Each number is 500 + 50 x the weight over its row's rms, rounded and kept within 0 to 999. Layers, rows and columns count from 0. Numbers have three digits each. The size before them is the row's rms in percent of the matrix's.

# layer 9 MLP up, 1536x384, rms 0.0782, rows 462-516, columns 0-127
106:596473474542457441475514459528486512456449472461461532539541460494542433504418382485515548546512407430457496507521480457491550361581505552445478583565489382525546410581432435550377496587499633503457570523485461514470540457527594533478504557525524597464521477417559521523511541428530509542465434450503554473575477485474437455540469459521496499528504442519508511530559456447567489472515
101:501502490488448516525527513451406426541550530473547443530580608476503475494448451464421450497540540476588579487414560606493451484508569408487469515488493484526564530425482549522518441458469488541485483520492479516519574447448509439453480546480505449511437408461486523538644450547411398526443454456439542379533578596537514458511547513494454479556534554470452504545499525429479521574490
110:568510564462419438410561428474422481543493601555599540501532493515478583350412425531588501512500538583477609408531554514572483383626531501478491574555431411556542577464515529493415508500415541501473487470506493499457576451451490468512486497470573496502484531417483461454449459600496408552513434483556535510506541603570541480467512499553481474522450434374506440577508475517439476542446
108:515508552545455472504543510514544500512517503528539495544502458579489551477530515404564427505483386524433497624542435511479568507581458520442518523548480454494553503589425464521460499554548452486483502480492477600496465443379471419442493595518514494540447581467543475468511488557493495541507460378434530536606541477507505439557429413386582422478441472549490553475442501509527465544439
113:509508460493495476420542457543492474449492429422549590541540518576558479520501443435471489551547508432489588474476455477479508542472486500615523441527532367572542454551467489461500454468412490492445564521594518552527606464509460543449542440482610485475447536455541465463546564574580448568472426450463460483493461491655536456539518508526418501497489510479482559479473552448551510524489
037:401433524475440453496510506571437465514476524526588527534437531478549502500462476407492498476505440492501483467532401524530492492597520470509501442557659437496521530451541497491518462553522529492473456477549367523487493494424410390538670519507596470468481491479453486472506503458478411509481535479466535411462457476523416505484436474435519523442496463480428471506544437381477532544406
099:511513511489401517431536496441505476547521489440608397633407517541533381456478536479522522491500505505620497499495552531598501491568611479583513475549560445552481579413500474445505506484520511518493518499466425454471501553457461532490597576634528548413475445498497562469511514407503515545539475488537404490468484516540546440538469514489541502472587418486526493528510498515552615392508
104:501504531538560438526468481414540400470390512458511542402491583465394482494466530500594593444632448492564507427553582527563561553523456528458473462513489483457478497488361510476479454472412471504462523492546480534519567543558430548430491518487552564494552485517597449577629425523467473507526489411534544507546425449497535496548503556497472532577492463488550494510476487506546549616485
107:575486598512524593520532487484479440468491575585453500539451426592538568513535468455477527509499415471460562523604564483511434577477463471530581565452476560474551566418504559402366477557467456492442428516534382552514494521511565509486568501528563430449482564435436471446539457530504505507506500455425483435469519479535479516399499513485469433514539512410503462525503524470498473504445
106:491525527428490523510520470530464466474517515484513518487480514573441497479508512444577527414535481476629451521512426437536440485552487519460534453558505572641490502416495550405473523469513427445530465489539630405469480468415534478494520441532458552488537521510472474485553506468461474617467462437492521489432460479494395533484463499544360434421533468480514465483540510532504574602529
095:532578550506420450545518480468444494395464419456499490501501562542533534453401471472530483519432480520467442511562591551502512507544467434566477450541612447531532515506492534465449468465382583569511472536531383493563582547505544521476562341407491543483535524460643510561493494599483474567528529532566445521516519491554416545409434463485592501437514557490567469444560545451490494512568
104:401451402458512494403497446571454474573412499500464450514497513510476472612501484327557479444579475466505464458521532525540452404568473499579526490552580504567625586526490412446542538473472477399485467543596471534542466495431495475414523505462543443519446421414537502486421507467558468500457440418514419449495577481481566481537477551563423552417471521473512527519555467417535491524452
098:499476478413516528523447528496477469469427556494505461560463574510445543487459488397501524528537546492548499456540476503507519477596525517416461507588499494512501455575509485442490506488365556576456487530516484400482546503405520526528506514461514523513594463410543430553540464532505470540548498447487505467524459547538530525450495503418507483414578594455534519483547426505625453478508
118:467527526461507488506478496600545466524479502518573507430476462576437518462449514430481519458555576520626490495574420576459465480513457545492478425487530534644523438437512496511394485541551550544568470536517541527575519612476497528492650489477515459423551466439449409461554472541461538601447526458498545578480495446615497501425478587478429432522500417508509531476604440462529514551409
111:482552577448467487454471501492514475494501500454463471545544513455645534520504503505516499462508439455550555420417521524494535587472454432545601402501488500521529410418485445428517490493436515493401388527530495499513582487488564529518608572430576507447595444461485464419584510464494543486511558499463536497505432497552519614495483511521431513456534406517455437540506515516561589462499
093:511415494468516508446558532582550501543465476436464530492474439519453497525450510523650517517425568476458507459461467521471511534555470527460524502545535527583497510431447523482546324582518539471476531503436468447521559487364426507467502554505497393401446429458563523551448550448487513457414418426490504489536527553475441468526461481581431449491536474397515516538514536488634510490464
103:491427461487411447503494436547472498534546559470538599479472498531484558426484436444560494520507479451517455446458492469473464379476454527479519513596546404498511573561482426576495571490481568533508577564559543497579533497495436472496496497519561495481575530421464444506521481497432549653516579484474467558462478546522469438416507465468543554480507492501502444539502434349571495546488
096:353441472370444575537556544588511297530510511448557509508526474508492471433482434533555514543454491574492580483494510478452621519508543517575536537439586445439526428488582557501551446482428499450484409521530453476525536466428443403527531519497578460502430454482435530469573517590559492497492434484555499585484499542587473481442490497603535466576405523444567469509562491471504585509510
115:472507522478457424439477517515516489540414519533500534452433455526473431403561516380520452554491445400511509481516550544483476474522523456488503451551504404451466486402550581456451514555555570508526447452628525543554504535512506464549512545528525460440528465455407523550523539554521484596548462482478525499472525452570512594377530452402479530493411534479564487498493474417504580508378
106:515563508465557454489469553536529457498473530508576629485571540451441435391505400525599415574560543499508566392546471468499554459461487476493475434581457385445458447424433477519461428552487503484550532502519494530539596507520498573570454454561552508452495513484476465466533463458507504574603518514493561513390528501544421447500497507502568472516460448434523576512543477511536441528408
096:490510493401530493483543535522520484559416480544550466601432520536532452496468555547616518445547469520580504510597501565432462522485485601533576545589480529500476416475432548490513419473432520562456535588611445464535500555508484542571578542503541409421602517506537396532465588520510436518464538484502543489377490426544404537442454461567485389507494486526477499548508556564563527490398
095:477496544498535492509481445428416437493497585492543433456497564454477528513408455460447585494539557545594523454521459545555444482523593594596450466478543533474504444452396494594486499506410528506542575508489451546438408535561420419530641471469445568439537495528420589543514498485486431490565544498516553502433520372475540514486472539560416469525544446540464452524619468341481440569535
036:501439521515472492530479409452499450578456490516512513559528547500480454563482526504496523543540448494500518514491561571500571400612519399479545461515534497561630368442486488546501455453479568405554474463485510552495560478491457516587576492487622545463614471420477536567623522539515522583551469410544496460452435476530528584517461510501480521540523486496402426521491536451508520523474
101:558488497501508451493466490475498501507424567437477645565523578553441587522512477490539558518508513530602491534487456559491479527495499542415542493474442537556508433503458422545450437498577587496460510560444400578498539446473529489462508540490530500444547489493461564591516494522541492477502531527533575508469468564476520601513475505455590475453462459490493518547552477613531414522511
110:488480511536394543490513483536470441522439414515528468499583444563534392553493490384530450495484406563512466551557538543502525474518525524478525527537550432477463523447449554469520451530547459443450539413548452549497441545463559501382529498462521447558484475486544514493472558444474498617509433425450519429521453483505461466506501500449478498421476431553523559481441491515551419470512
101:528440502520522428440543484428478453458451552480483482455525555502511523397530491526448543502557457554501582565536543440500586434533491444532606417529588455502510462433510484373502518483454544454473448519441399491484529452488458396520579512439521512479402526518558528512493519592539496511470566464550512523527483358499514477557447500522540561434418559496587597454474491452538420571474
100:529475528513513363544499514430508427497460510454517546489524516536492432474553402475477488499529450479408556575521448486577476477520556538491388516497462512462477491449461461523548543476520563464508490511444553460467544532522430322512543504496526445488539440501406493439506477513507412494441554400474554458454485560484493522482472472496588487499508540504409445488411462524540483612462
099:568606521499499484356554560507518517532508524408563504514385416532575447516500470513486485464521492459483537479479489474517547504531477470464527650566458463513470534468577415529521471511500507516480561505560537438464502414458460493665564527490448567490484502393536456556501522500459437506490444483445488346545532427511568487544482575568483540422462501463482519489506569553492512508500
102:458556512488477387438505408458492495428545483570509510484510551497488450531322475494624559514523501445512462459554575600511492496521512611440473448561485460467498403472543444466639497530449643478466575455501475565459517541485547416464517527508505486484517507505523582503608582467485528601495549478537519470565488538557419566391501442523549490562539420523529529472511475443551514612529
091:385542521549488457486453526536461573473568559601599497546502522481575488466426468534576535362516558393500459479487543488448567502499588558441425449541463501455545530465536451438533463455556583416507546602464544454532546563479473495511471568466523542440468480546548500464603540469460602526529523440524475457483399524533478525469526436474465501534425549429531472528587513552514482539486
093:463545462475451474468494577467449496520535409443500500475504509616565505430546555497486494464517376610450478500481539586592453488478551551557413460594551459539560428503503513439554507492358517456540639495488454553534443530509503456470544512506499506484374438417504468433440559550532480470484463481550517502504468485532463459471471520498559544539470516526467507463412428517433501451472
088:440418486509494419442552498474469534392532554499548572487480511509450503582423508518506488488488506458519483543545478442619513457500536411509439495566523468498485562440471454555554463527405493499517519584510494425530499452514584550590504567494474497500489493508504480473504550453453472457528422362606544399573511499519458443516484501542483518461408457474464514465517498492591555528438
101:506486522480506544364492517564494457494420410490560566501460541508493546498528483562530561496505496434541462473507497597496601387524465505481560496553642458498557377498424498494609456495388574525513497525506424437529500537490460510495538449510536509430446450532488445505538543465522466487493417438477550484508531505484439510457517534563444537482483365468496474452497580533527574507453
104:541452499441495542560507497480452507548545549544466559500418523547556403498555470435503463537524473539498504471486428501554457484510492524621573425465579515642480523546516568459507460583576516452443428428530437451426545513367459478525537439502522456508430485311472581503447497542450453493482514438438521445523500525530463558479527508515419435449469436435480455550488508446597527610513
104:454514529471497440505550535538553461498513506518510517502506498502484429480439490465539586455595513499627553383478453554563510455508491475576504573461508511511506436499437518451497429518400554576498553552488465525589532513495510444541522547504501432475499443492482593563658469461439514616436503487492466476528536454540537475470539506477509504472492490379432423493471443412482511596512
093:524569451516535491454489526500508505571542529418463467521413402578469541484497460480581545447524525457527552501477585489481501456486457530573441597591508481517514431394453473470413466467484597462441485447446477557550523509479451473556457474575477525468638418441497560544585535499568468483496490493574523471448470519428407517415424567433521486489546528478476469405537482425404494444552
100:472501505467523438518490503435504416527482584588477460514499479607466548480454488541459479535439467462536489534513535462518546546576487511436564470496590532415516505430424454493406467517442509514433572527533522515522585495477489449507652492460484531463529405465484546450498471460472526485514509466466505574453517423561478553501439547432522410474514524456527496486522473495471518457523
105:508487589462313450402437482544441505435411468477466456408496471492505428529421511422472580480457535531456483467435503567454516428540503514525536457530552513475518517568479415456442551541405512482516596473482492491573491497465461536527542503581524440529552508412534549502507473544552433597514587472507441452487553491504405565511363531542538516492565464512604535489496402456461554430511
102:487516493464463583502581490526530430421579596451438518521570535547565560399471488492439549490585551504494528505520525523538413465519443403483438552444449515506467567493540456524502440624445509570447485488616501489505531458436524411461496537543539517481465499417541501489483510571496426448507446461488513510496534559522457512505467581442496367562395493488563486578511542551612523476505
098:381558472514492492542594491448411510498425537526487536474401488483522480474522506453490490452596523560494478530508446418516548501559493422528460534499537508499497461479592428521474493514458621417424456516520485514546449571443494513488540555432478521578462496499503531427562542583517541520441506481487540421499477422574544560494453558455435421480393581477519528578535568503439537480495
100:520503476513582470575498522493384409445474531522426571434528573452503567501527543438481503508584476438450528477447605462566504518578508391551480536503556483464555445433567442429505459561468461423544379533583423463512502514531500457555512500439495446457520528521527523548454513539490494492457496442515522419549497505473505493526580570495462450441539497410436456529559576510581498546432
094:511469539430411473505478516467455511512492583502534549446403572508494423436561545537505526455506421553495481492555454484497528554490473460524535434464590529543437542506485515484486475547548523329487434535550514623566524521424471480540522513509532349488489499386507578432529529569470404517535552435507576476541420550552483543455559512542504484434571490384502482492512593487472656533481
103:571456486524562500444492524496500488512481575548536524539498481524473503494506511489609495543455498537606538503472492527554474372502578430531402384584472386594562486458442483453588477547541632403454481461469534525504632455432521522497538541499573482464499453527470469589488524552443575579511401439380543515474502519499424577419505488395532507541567498543567439507497558560439548420492
098:483521542412429406463510418470452552501512469560585528504510526441496426498381551465608446484504469533538522504471516482525549516551490544568519455638475494559619421503496481543452492569498499537404482477509500603583432512467483539566480509501541552464605447534501510502541528477480481487550434495479483493550432478551451484494505561445494450493510522509519454473461512515500487521397
112:465481476471551448484518477508496496465519566572489494549406529506513417522449516511455479466529507464505494502485610468451507518550600539508508461549430553515519512557438576528459452465492467509399498491514481529434572418500444499490522448501550457514492554473514531471590443514425449518572487496483482412489541506556449484506407522409541479437532496547471528489518439567485485601426
105:442493523470464516503513506483517467540488556536526610519516473503462522409527561423516592456564454506477496473466582544477483454510476512479468494506576481511478479447444450433543472509506530461466461521571469555614582503473431473455497488449458496496550499465496450450515536472532510556477504486541488472583532491543403603443525629544539480553564521416399555423584441468617465462509
107:466523577497518435433468458508509507546483633485408492521547463456467464542542475493533556498610401507623499482666505620493592441510447453484469462587470483446533457541497498547537437474565527449503501513573500533502528546477505514517462540565490572463525472457506593500501451459553571563512515352549505429558540426480485473498566505570429486520552506495501484487467466539500512571490
112:501512528504377493516503437505432443439478471480478509485574469497506562496420489483462500522447412539423445497504558527541475420527596500494453535470497499501563436600502524531499420515530600539501528526565437599564533453513458474517547572530562442470602461484516569554517478515357428489475560540540412496406497352488469531419433580457519475497396549426521468446488506466499490513538
094:546507518469500482514472547452408522541493617538582465568444507555585529515529416428450616470426431463510537493463479398419613490512416421555515495555532447560577506481493479542492502466516536489497456491509554448500524510442492468531519499552456461520442419448529607424486413580556476455499406508428493485570461470504448524438511490516576476561561530357494472474475433361611519451454
104:461542469482462531528547486479489442470477558535486527500491413473442582517553431582486531504626568461520495537398531571469507525512527459589543446493378472568595510482543483457456516508491485410432514492455451552550567475548483548546609538401575611546555450580493528520464496441512490496489456510529551552468482464543477532439417585448491511470504440479503470515476504537537541514565
099:571512474467575544568522496557478455533527458495513466489495539594583479537549511440469441547492537438470493494441549518450437561518447478500513470479481500569547584465547436384527520479469495532449497492640416419512519557415486514554484411497577479474504502482469521483489458529360539531476548433430491464397527448545591446503500522368472515476499335502458428483594548503586498435479
109:529448501529543408511512503569529523466497511525594449535490539539560423474471556421505540407631512413432460503472496432581467442533480508527532499490505478584540514497570555503477510464549476539454482510552475500557595513525424374449544507582522469413589541390416556430478458659551438505495555471412486482497514433560462522460508526403534523510515463489570562560600552384528557556518
095:591527511452436411420545529570505507511432543444527570517414462525580496438359452476486556461443501501429535465469578467519540477523465485533413522564533454467555557511554484501512497491527474535491416517533503589548469486421505521486479504458483474531579480510571508478549482502544517474476470508551465482496417504535430565496495453453501483532456514495483535439549472528534493501510
110:479522532531505505440550532478498488591533525481530569550475496516551550478500499526513594506587539594524536555493571485501524481573488461504472565611544447489477494399435517580445462526549537561527460551530485429462557500556507456493549521453480447528586401458491635544469446535494475464515439444535563552547507452611469466520527469453565550445413437479493444547553539532476596571502
099:541518561463508475485480531482430509499464452465526430556558517558557535524492431506526620490505563398475443528501453629555534453506452412503469554478532535495463469482526487557513573490486499444516519413538485550475526489538479449497538534528555543434611466476590531469578530570451619491483552513521536471468441494491514548490426514533486463538473490451457491517637512494470490584479
# layer 9 MLP down (transposed), 1536x384, rms 0.0723, rows 462-515, columns 0-127
111:513471552593569517570467505585518452548530444482520516523616510489541484533460504583571491509511530466489563552539477414513551538481469518463482498563458460555509429449449556647455519555591475502452540569489494525463469428578527485489469482551498513491396538411481421488512510474603498461460584523428485484525523478477461488595473504526503417486470504450524442497445430479503412479481
101:514449488489490536448481470521510515539519515420435475476462473457485490528470437439543481467537572462485537509496511461480433445431583519512518506437546525558593546475471466521504393455480546430459522591513558516486463472487538483463318512483511568523498560433531500521512478451431476535502480475477562502446483659485482566557426512406552519549405508604491504584564484509477549478425
111:477584557404385597565532503490515503454611502589507574515555504461525548469537395537495440572444545538461553578549466538465516496446474562634423489504372536414458565552475497526461517480481475479410494532492513484515551536505544501482516484562452500544523513454430523522511406519468545621409531534565500451482503500552536500514483413443493510438504522530592484483517504561446451527490
111:493491585495576505451506516496464557433538472484547557455562466466453481461467573415427486459463524589481475544475508474540580412477421505483526495596663407417555448457470448511510523547554506483498491453478495583530622478529463471602500460392483502484496529549529543539599640501528443492465585453399581484500502546468520441505620560458503547463471576391574441532529470498438473458488
113:577523601494491526468502445509500494502417550459509500497562444512546407535563483458474546538548467601405534475472525514544471526458482568534424464538479498429379449632482448454519428471509456517438500525599501594521509470560389453500467573400456541464399543510546546474626574508638466435394471532510469548462421476513458527546492444520547549525472596502542491491562549535496468392520
027:517543443471516505567548480555578488525486537526523518557471507518500529543527510426527569543508458537439484482538480551421505507466480520520526537510504615509435541515541537456402515513538543538493572456415496418436496450445485614380352500540480472517588446548397526468511505490454626507513570423570616511522553480379562465550461432492480498473495448460510452539487551537491486465483
097:486569425565586571587502563499577423443405461483470528431548524514531468520455558496510543484473519570464459527425573533498443552409551544463515479549496544464392504521547538540454561533489544531512528489440602506417434514549559400493525413510412529521495491579498496507527452447586474573500451617410513469458510523432465471507410408404448517491493530450454490541560436485499470497535
104:586501443515446493494489493524500490517477493438542489565503542563477532525616477508485461521530502495544356496459517507434472528534537574394553479547568546444520623439469464457559531525577469436426467476487389443515522472492564527552498557568562530589507532549414527529436514518473418526404603433503527485512512531481499475526506507513411591468476507473494513541375447475603592533418
105:458541579594461501505438500474541438505421566543452508421524450547528555545500529527504507534424508495539518510497513425490574515402536487456513439520471411410524520461550504378483457503426499502473472558407447479543503565462528492421513470532455516514475577473505419487568445463644518486511512502482572447472511553534470504448416466543493439541479538432477515401437437536433460575580
105:553568537487538482523568443492509549499451506438506441502496525522519510484685527430485485441556546462543469501511413403517447514514516494450598476503641518513446500439434556480550527453533503527508480478562467588583522507484498533501509498462482479482439498475439404476515473558623545516550404475486583538464509449463486400491413542504578539463503581477398439553557565540657403519597
098:484523534558460466458513488531461548471517478505517619424546465587550507485517494408564449540457458445478438453561541535476520495417486516410533450443544508509410500507450447498508598485440471519424446630503414536561534550515562489569347518557561512458529482483528464534507515531526368570591401480511497386419584544491494543498488541492584475549411565580471466416558530611519452436478
105:509537478605526515485491553472390544439461562455543493470583477417435474581552554510553452521470481543517458514463499491432403534489471429598457486531433516510431514596598384506587480503497408450518478432397555484486442590463535442501579487521495468534495503498533461465502448478512517513473490568450580476523559458501551535494508527559468503425459479490448441480482503587525400427395
102:486454399453531486498533490478543511518435575565462531458476509522542459535458366518480511527578531441508516489470573509507424534416513545551490597564445425493456455505516519536558452547453496493508474488531566450533494457511483473524506481495457501528429543562503537505427431526483438531413531529573578489438518442511518444448525413571472499479418529594413480562521491569453520604571
109:444516466503424486478503497513490542518469429528533518479482485489517483412501553551466393441451513510618549559469440478541460433349460512533425412507489479570452471475455538524421432534517437510454532460410460472488487535539533602585503536473471422509535477461446430502511557492540484537488431512494521569531566461529520556550439590533525447520530519475538603455532529439553493564445
116:493495518498529451443505551490473533500436440429454463600564518476464509587497477485517467539445537462507520500416552543566505504389582466487499500507478571558433519407525451474439490496387470483420531546586487456488424569535474534456433500540568540589488474539477396468406486489472537462441484478563403484485409516474510466561499437561513515504549472505433505510364346491475447575624
095:532456596478517497474511503558483495462525493596395533430404413473523535528471470491522461506491354561449493468499436546551362530556406446567461489524484453546569504465518487470445489546476524466510610472388498522447510488550610521488555480577536519429509605496491517467474480426506487520587588532508540519500438448477533557566455472475421498453570524516491426464498496481484573536511
101:441545410522445580526440473514571490517563512459491567449480471456486477445516534438524436442416590570511442505451522532490443501385471473535517479485456525477554515524543527498473516480473476529417487563495613513593455471521483502526373556532573532607499593516427555551445565563481559472546559495556454516497527436477573395545495416438511451463486432526513493514488492437503494464551
097:562484448514575477534528515498488475530489464459463481432440413432450573507467464369546474457496546496428532566474506478497549553473469513464570583541466515443497508509497538470482485455496487537453571526509552444500514491500508491438518541531552585456471651500492449543495484433510452485497488496506443453525523472433475492566479494529565544466499510472571484519527499563582550526467
112:522467503500524422443516527442537483505394558488500456476592467555533475456551459478525476613459527491544494505499506490487441595403483467473538433425521535474562518478471421524455544488455462607462468470539522587550503584510447450471520567515480469606486449521441461523542550513592443526522544509483486509595595390495547545438499488445391536510481489592509502409484438448555525467406
106:450476453497458436560540501517547527504480505505434468457456543542503492446536573474488480526490395568569431540496509561419454639462468551493524444466444585582480424535457471482545523509537453491466414527476511579665542504416427492502537556411495489432517419525507442585542594429504453477537654450465489576403388520431456454494513545615550467502491529477493542453480544491515547524394
097:432518459494571510452392593486592520485450595390421524462508475483484467459449506489482438445478501491464447560453511510482452457369516515522476525465445593391551436540510480552532468506523531538506556524538536466417468495458540392489563512492479466528533584534560546457424486459525463633544487471476563565444512536484501484487611452573440554510528526579545496443547490527498488503449
097:423474455479546497597464557544490474561422547428523449424448490408455446428540394519513499594463487489557483415547552525475490511419501536470553494472541543418373467424524450470487439459479471515484540543504446418460501471638375596478478541445486641534427478486527474526501506394543496538495448522512487493469534574413546507547411531490554485551443461513490581455494571433515518510511
021:511527485515456414530530481531494548450532497450519569574513497473545391397477463432443540431534614454629536516503478409511534508461499510480547454479481564393493509370551519383467570450504478533546483546535549524532491488486554475522531516533465482498480564512427366495484574421448478554458459442545516511567517452418448469489632537499505486491417547496546476587509463497505476499629
104:474519477524565471506580513512500488551415535446497585501540558437377522554536505573387552531452481484480460524486491438564529478463481481454554467586449494572456512589456472544494534535495494463449502521509424542480411480447455557427526522462558546529453508505523512567485618497616572532461538588504478503467477456429496513587474534444634535481433477534532466480484458469526398605472
111:445466350553482514470539502573574508519483533373434463470551448418555514488566509485514480593565562463425495427401422495617494527452546500505461575493424413521450468530544555534454465561504521605475481526446467538542569486544479543526411436438458493601499531499470464506478488381505461522446512554472541469495527498419369451448519489519492553473419469566541460449542559523544442519518
106:519554416547490502494477526510545483538473477550458435436563548544481530419524488615470457524496537529461516530466510625506472474478601559494482468483491484492515449492573532443590620401531484496462395529502544422472535594478483471519496450582493490427524528512521551491522458471571531550437615554580494566329565452434451498507515500487551453533584549556422491451414368512567470538546
101:444550459469436515530546413524396477453520431453479585462499468446489391364501412570546537470532411423438481556460410507496508533411545447525541588435527531453559452431506465534525526481481418538533499568492516549511507519549544454461419471433453558513509496519508505493514530458538568413527507576483413541464434508545517485449453551487599470509518512505484413539556530567531513514463
098:476554506503556500575614509598453416488457471512543517436531478555436533503422487569478522479566489519547459559539443572465548488465496450509440517461449500460525480506447477534402454420472514552531524582508519560430514488412541506504496631550556436533475522404542608481463565590497549464563550504583530616521451493511582641580543463501508477560539587595436486498510473494602403476533
102:543406520543631557468503520546502468421504494599453512478572473494481447491495493517476580436447593580502527461492420498498511502466590467498564534513427537453522550539593466489508502491545555522478461514547534503512395529407471409641530487432525500513551508461486469541480567411534548593561546548423504502562561630470396547487508516497463561519538443557561429450458557467478451504580
095:493484517498515529603519459525510459625533528481507471529536485458560541427509467486580538517472511505486492454463558470636516582535462517513396479516473521470473589397478482557501419511526481447518508521490404554504489547521529506531425474437513567505523544511547444422445543432480513523526609492376479540593486578482588534524430533438537509415483472503494403611558541421566495473576
094:520527411458498490536566497508566459461408454496473549466478395523544522518597379482439487484528539460473422410493516478519419538538483486483540458428482552402460525459523471475495547456435423504496450393439480457451495450503511474429428541442529469507455536429508523532414501522529462489489583581453410573399543427420415430490425533576520507522540424533601490535522457519547384511530
090:386540549542504505650575605598504477549529482475533512515496458578538586507565472480460435472400520557457552529486446558502480556441508522507453491524529533529576584462511535471504569472437494491484551490463420471463465567517554505450417560556525561461524601497461446582586591454611495497543611439531574463469470533404463495499487506522495415480547428544553477461535503527445409494565
104:573379477483440497592557479519448532588546450511391612499472534486550562446545444458529487499486549490521452500500467494482511598459470545470412465541368447550448449491549584537451389543460512513502437569457407371555567534499510460535476430444509491499507514438539388468560545437450515528504466548438512489594524519405471408477507606553443426489440466486564503467580502589411560467488
102:483505458467629580509447506554517393458445527492463567480447562575520442539595443431530432537454499451516532581442544444436514480429572540471577481490523530436533613493448514519515447498476401558429469489498574491549535571577574470480427587505542482479458614467468560476461394498502507515590599451477556567492461484510484488478501447583513450439521498472472523502555480455503496445530
106:475494531427534572521484483521489500585419489492501501402439506520536496503488395479377536527488521529512513408528408600523510506497540441498513582473472479594528443539522453495484495521516489533537467545502537458478455625518500518500506432497518374547425460523466644437425469478552521494444489529459503519522491523403581516553559453448469450536545523509481456394481444478460531459545
094:523417543447388560514455550472485525487537506580467564561560570547486487533526549550465459561451505412474462509516550490508487495499544593562470408513546556441506524563571446497476522509412570487564367500608427463447481566423505510454566453453469403516489486478511546498510511472380500514502434529487548518448518507472588440481547459521451571392508474518565553549500545491561539526483
104:505449437520478529468502541515510435507458523479591435359473476521504525415430497488486454544491551476464504484513529537574499495508596690462561522401488527513529536491505482562420514491514502563455633538499404441484511458495492592511462546508445509457560485547490465495433512377430527506473491495591535546494502457539476520483574608489435484519591506464534505470479485510491491522392
104:456473453449622555560517468433493428548452485614531521523538465480547616549521428571440428447467487461465453443551519537469441400565443520379531537580526552522428505521511545453495486512501463469506463485454625519398464536500450528487332511503438527560493494419526559441498505525438448549490500499495525498510506479498507536551507548514565453525472515529574506482488520491479488474582
106:512502534484519459455435562482546539412545527500505437532526521425396530413461494485563569365436584513503514509507437442550501382484462458467546585518412521531442507545503487430465552505468472515513484565447497486471539460581448510514495493508520572520456505493514524546489564481525528425584440506491498519425530517465536523554482514472452497556570484451517521438548518558411430464517
099:586506525523455480483472525542491517449502604502539522509550493489459511472549465510474524576456399490519508527555508523479544500478535468430450525507567442512561428442447599507535492493506563544480517534421444530459523498513443509519428526580511514536451545503478489470529543556530571431442549447527345567596551589484444370495597409604420515556518521462505495497535447408530467545541
103:523537482503485469488415473474481528467548465521510492399509590456413433626523550508493553503450512645460500503484417446478552451572470471488501411433470543409422333574463466593424488527470472513511582482491586470550525496569459584489475523497447506499520477609484420463485526415556511459531585529542514471541554349438499517483492436524494498555525410442505473461480523554423495403461
092:345523348481566510489397478582612382498460497505421517550541527535430501549589522549502504514489626466498514538464504482398515457377527545526565490453500478490410560531469538496492470527479478465569534475510523508523466503467529473487373527556457478639475545476473511508481459503464443579558578434405536561490512516473490461566409486619438512440561531535522466451498543526457476528569
103:514464578400468544570525544548570460473540540613439426497469482493490417441487429567534481362511526536574509481545442515538487476441507490485518453590491535521435454532438378545540568451595523497501439497531451502483564482479454481486585581463537460442434577495505528508485502452442499547541552525490490549533484434540550448371543516459470429558571523539444508476467515520565506514489
098:530410598548582495401558460511499465525483386453482470532603496516541421499450489478523431429447491453456449445522494504557505484429479494466516460450572554541518399501565482503474471515515457588438541466487505497587435401604524424500466447530448542480468527451494543502496526453611583541473555629496530549632408518478498467458452557499577507601509525462519491478423526446523457442452
111:544463485459511422438481469496511496454500549509470503411511541477538536453567518545435438531505518500505534450543516489490608518437507573592581499496502447429476494570545557460520419507546420491497507507464499443489472441617479504523477392496446529621490544496583505524464505498498463561536493434525545538475471575545529586416521522367521593529459619477546530444464486465503521507572
104:427509565499467490471442529526497497528508613405512518526530501472516521518443530559568439479514561423513518423518525487464387417441523525550493437447464560473450559554452476528507518494542553534435436495589527526511450509427411509585516496465470456525507540503485435557484483509549466495441428491492561536476435517475510496495589485503551504519505507488444541502479467457542547508502
106:504540478536513468537504475476481557564462542404456563546602455543528607542606454502510505524532468489455560460527497584484516494534387472516464468460476471563574380469522549558522504459563438478532496435544571503468593493447517452524490478539490586624607474423562520598503564519607461568488519512530479455550629489426542502410601462461424446592535422508539522570490478569517468515489
108:549474512547506451390464487444452550495501426442522521432562583489518450481556571493449446538467432473432494474486486583446406474563501524504443586464573507530408467558472428517541491475500594545536470529511559546514566474438531551496571480576518495502592499425416535501430514544514481595551615576512440443434590382498502533466462513535554500514524515410470498483490506397525455527488
097:542482521432464461478526466510467554567558539490496450606459470596406540463520498537520569442480475436499545537433456455501616506500477463578573519540420469596499414524472484463534528565543572510497594450580572427439548411492459508565473447498408519508544462472531475542451508611501556578514492575528518513533561531490499544515478628487589361559538465477452514530436521585508480583520
105:507493483533521497477539470542463533486530362427613486526452470547455549534557506430497511451471530341529473536447454500542519464564510451515467569502512452416460573542447608463469482474484477489519483528463510477440500464522428499428479518599463471565447553456446561574444494395516541431523552494482549527532495518540584379454375425541458514432483546413499514513539477480484482439469
102:461544580527424558497478530468420469537473537588533530500474556479475438435378518473506541415505464446460520521484500479441562475440448484454444450473576493455455547565480468581466505474508455520518522497429538582514490455470490483467540535575528605511538367508509549482491436405522442448526421524524455477515536503474400629550507550542563579475568515521410455465437531520435410511527
110:428440481467456532554537476519467411508535524469523522455582467407504570476563561479438549447591543539538402539441557489476432566473552516490463538517523496520581535476670575582480519489497495477397533499469506589502532483578567506473463467511490504517586469531490515507401488433488462435511555458445529488469494545501528508473614464513413529452521484511480590575556487527513459500551
098:422532437497522490576511564445512517502476526524470571589523451567426449525468482456547515414521533474442563505527478519514501523426502432522487431420551501578442574444485498406519449449494470618620531568506501567454561424536482535506406487511460530478471510428586452469560459444504455531542476515427403454526500465413469492511438401583440540488554491517525528522488521529453528474495
110:541531496505502492504441492417536522446512512561551509561495424473395469444569516554446563456429484526572504487542555519542437392502445492590512586519535486449462485502446588529490482494450431511461541624520538399501523510577474428434459440441441507587566520526518515528468521538434554421500518443452518568514513459517488449441645534522577519451539544516556483436456638463474568555527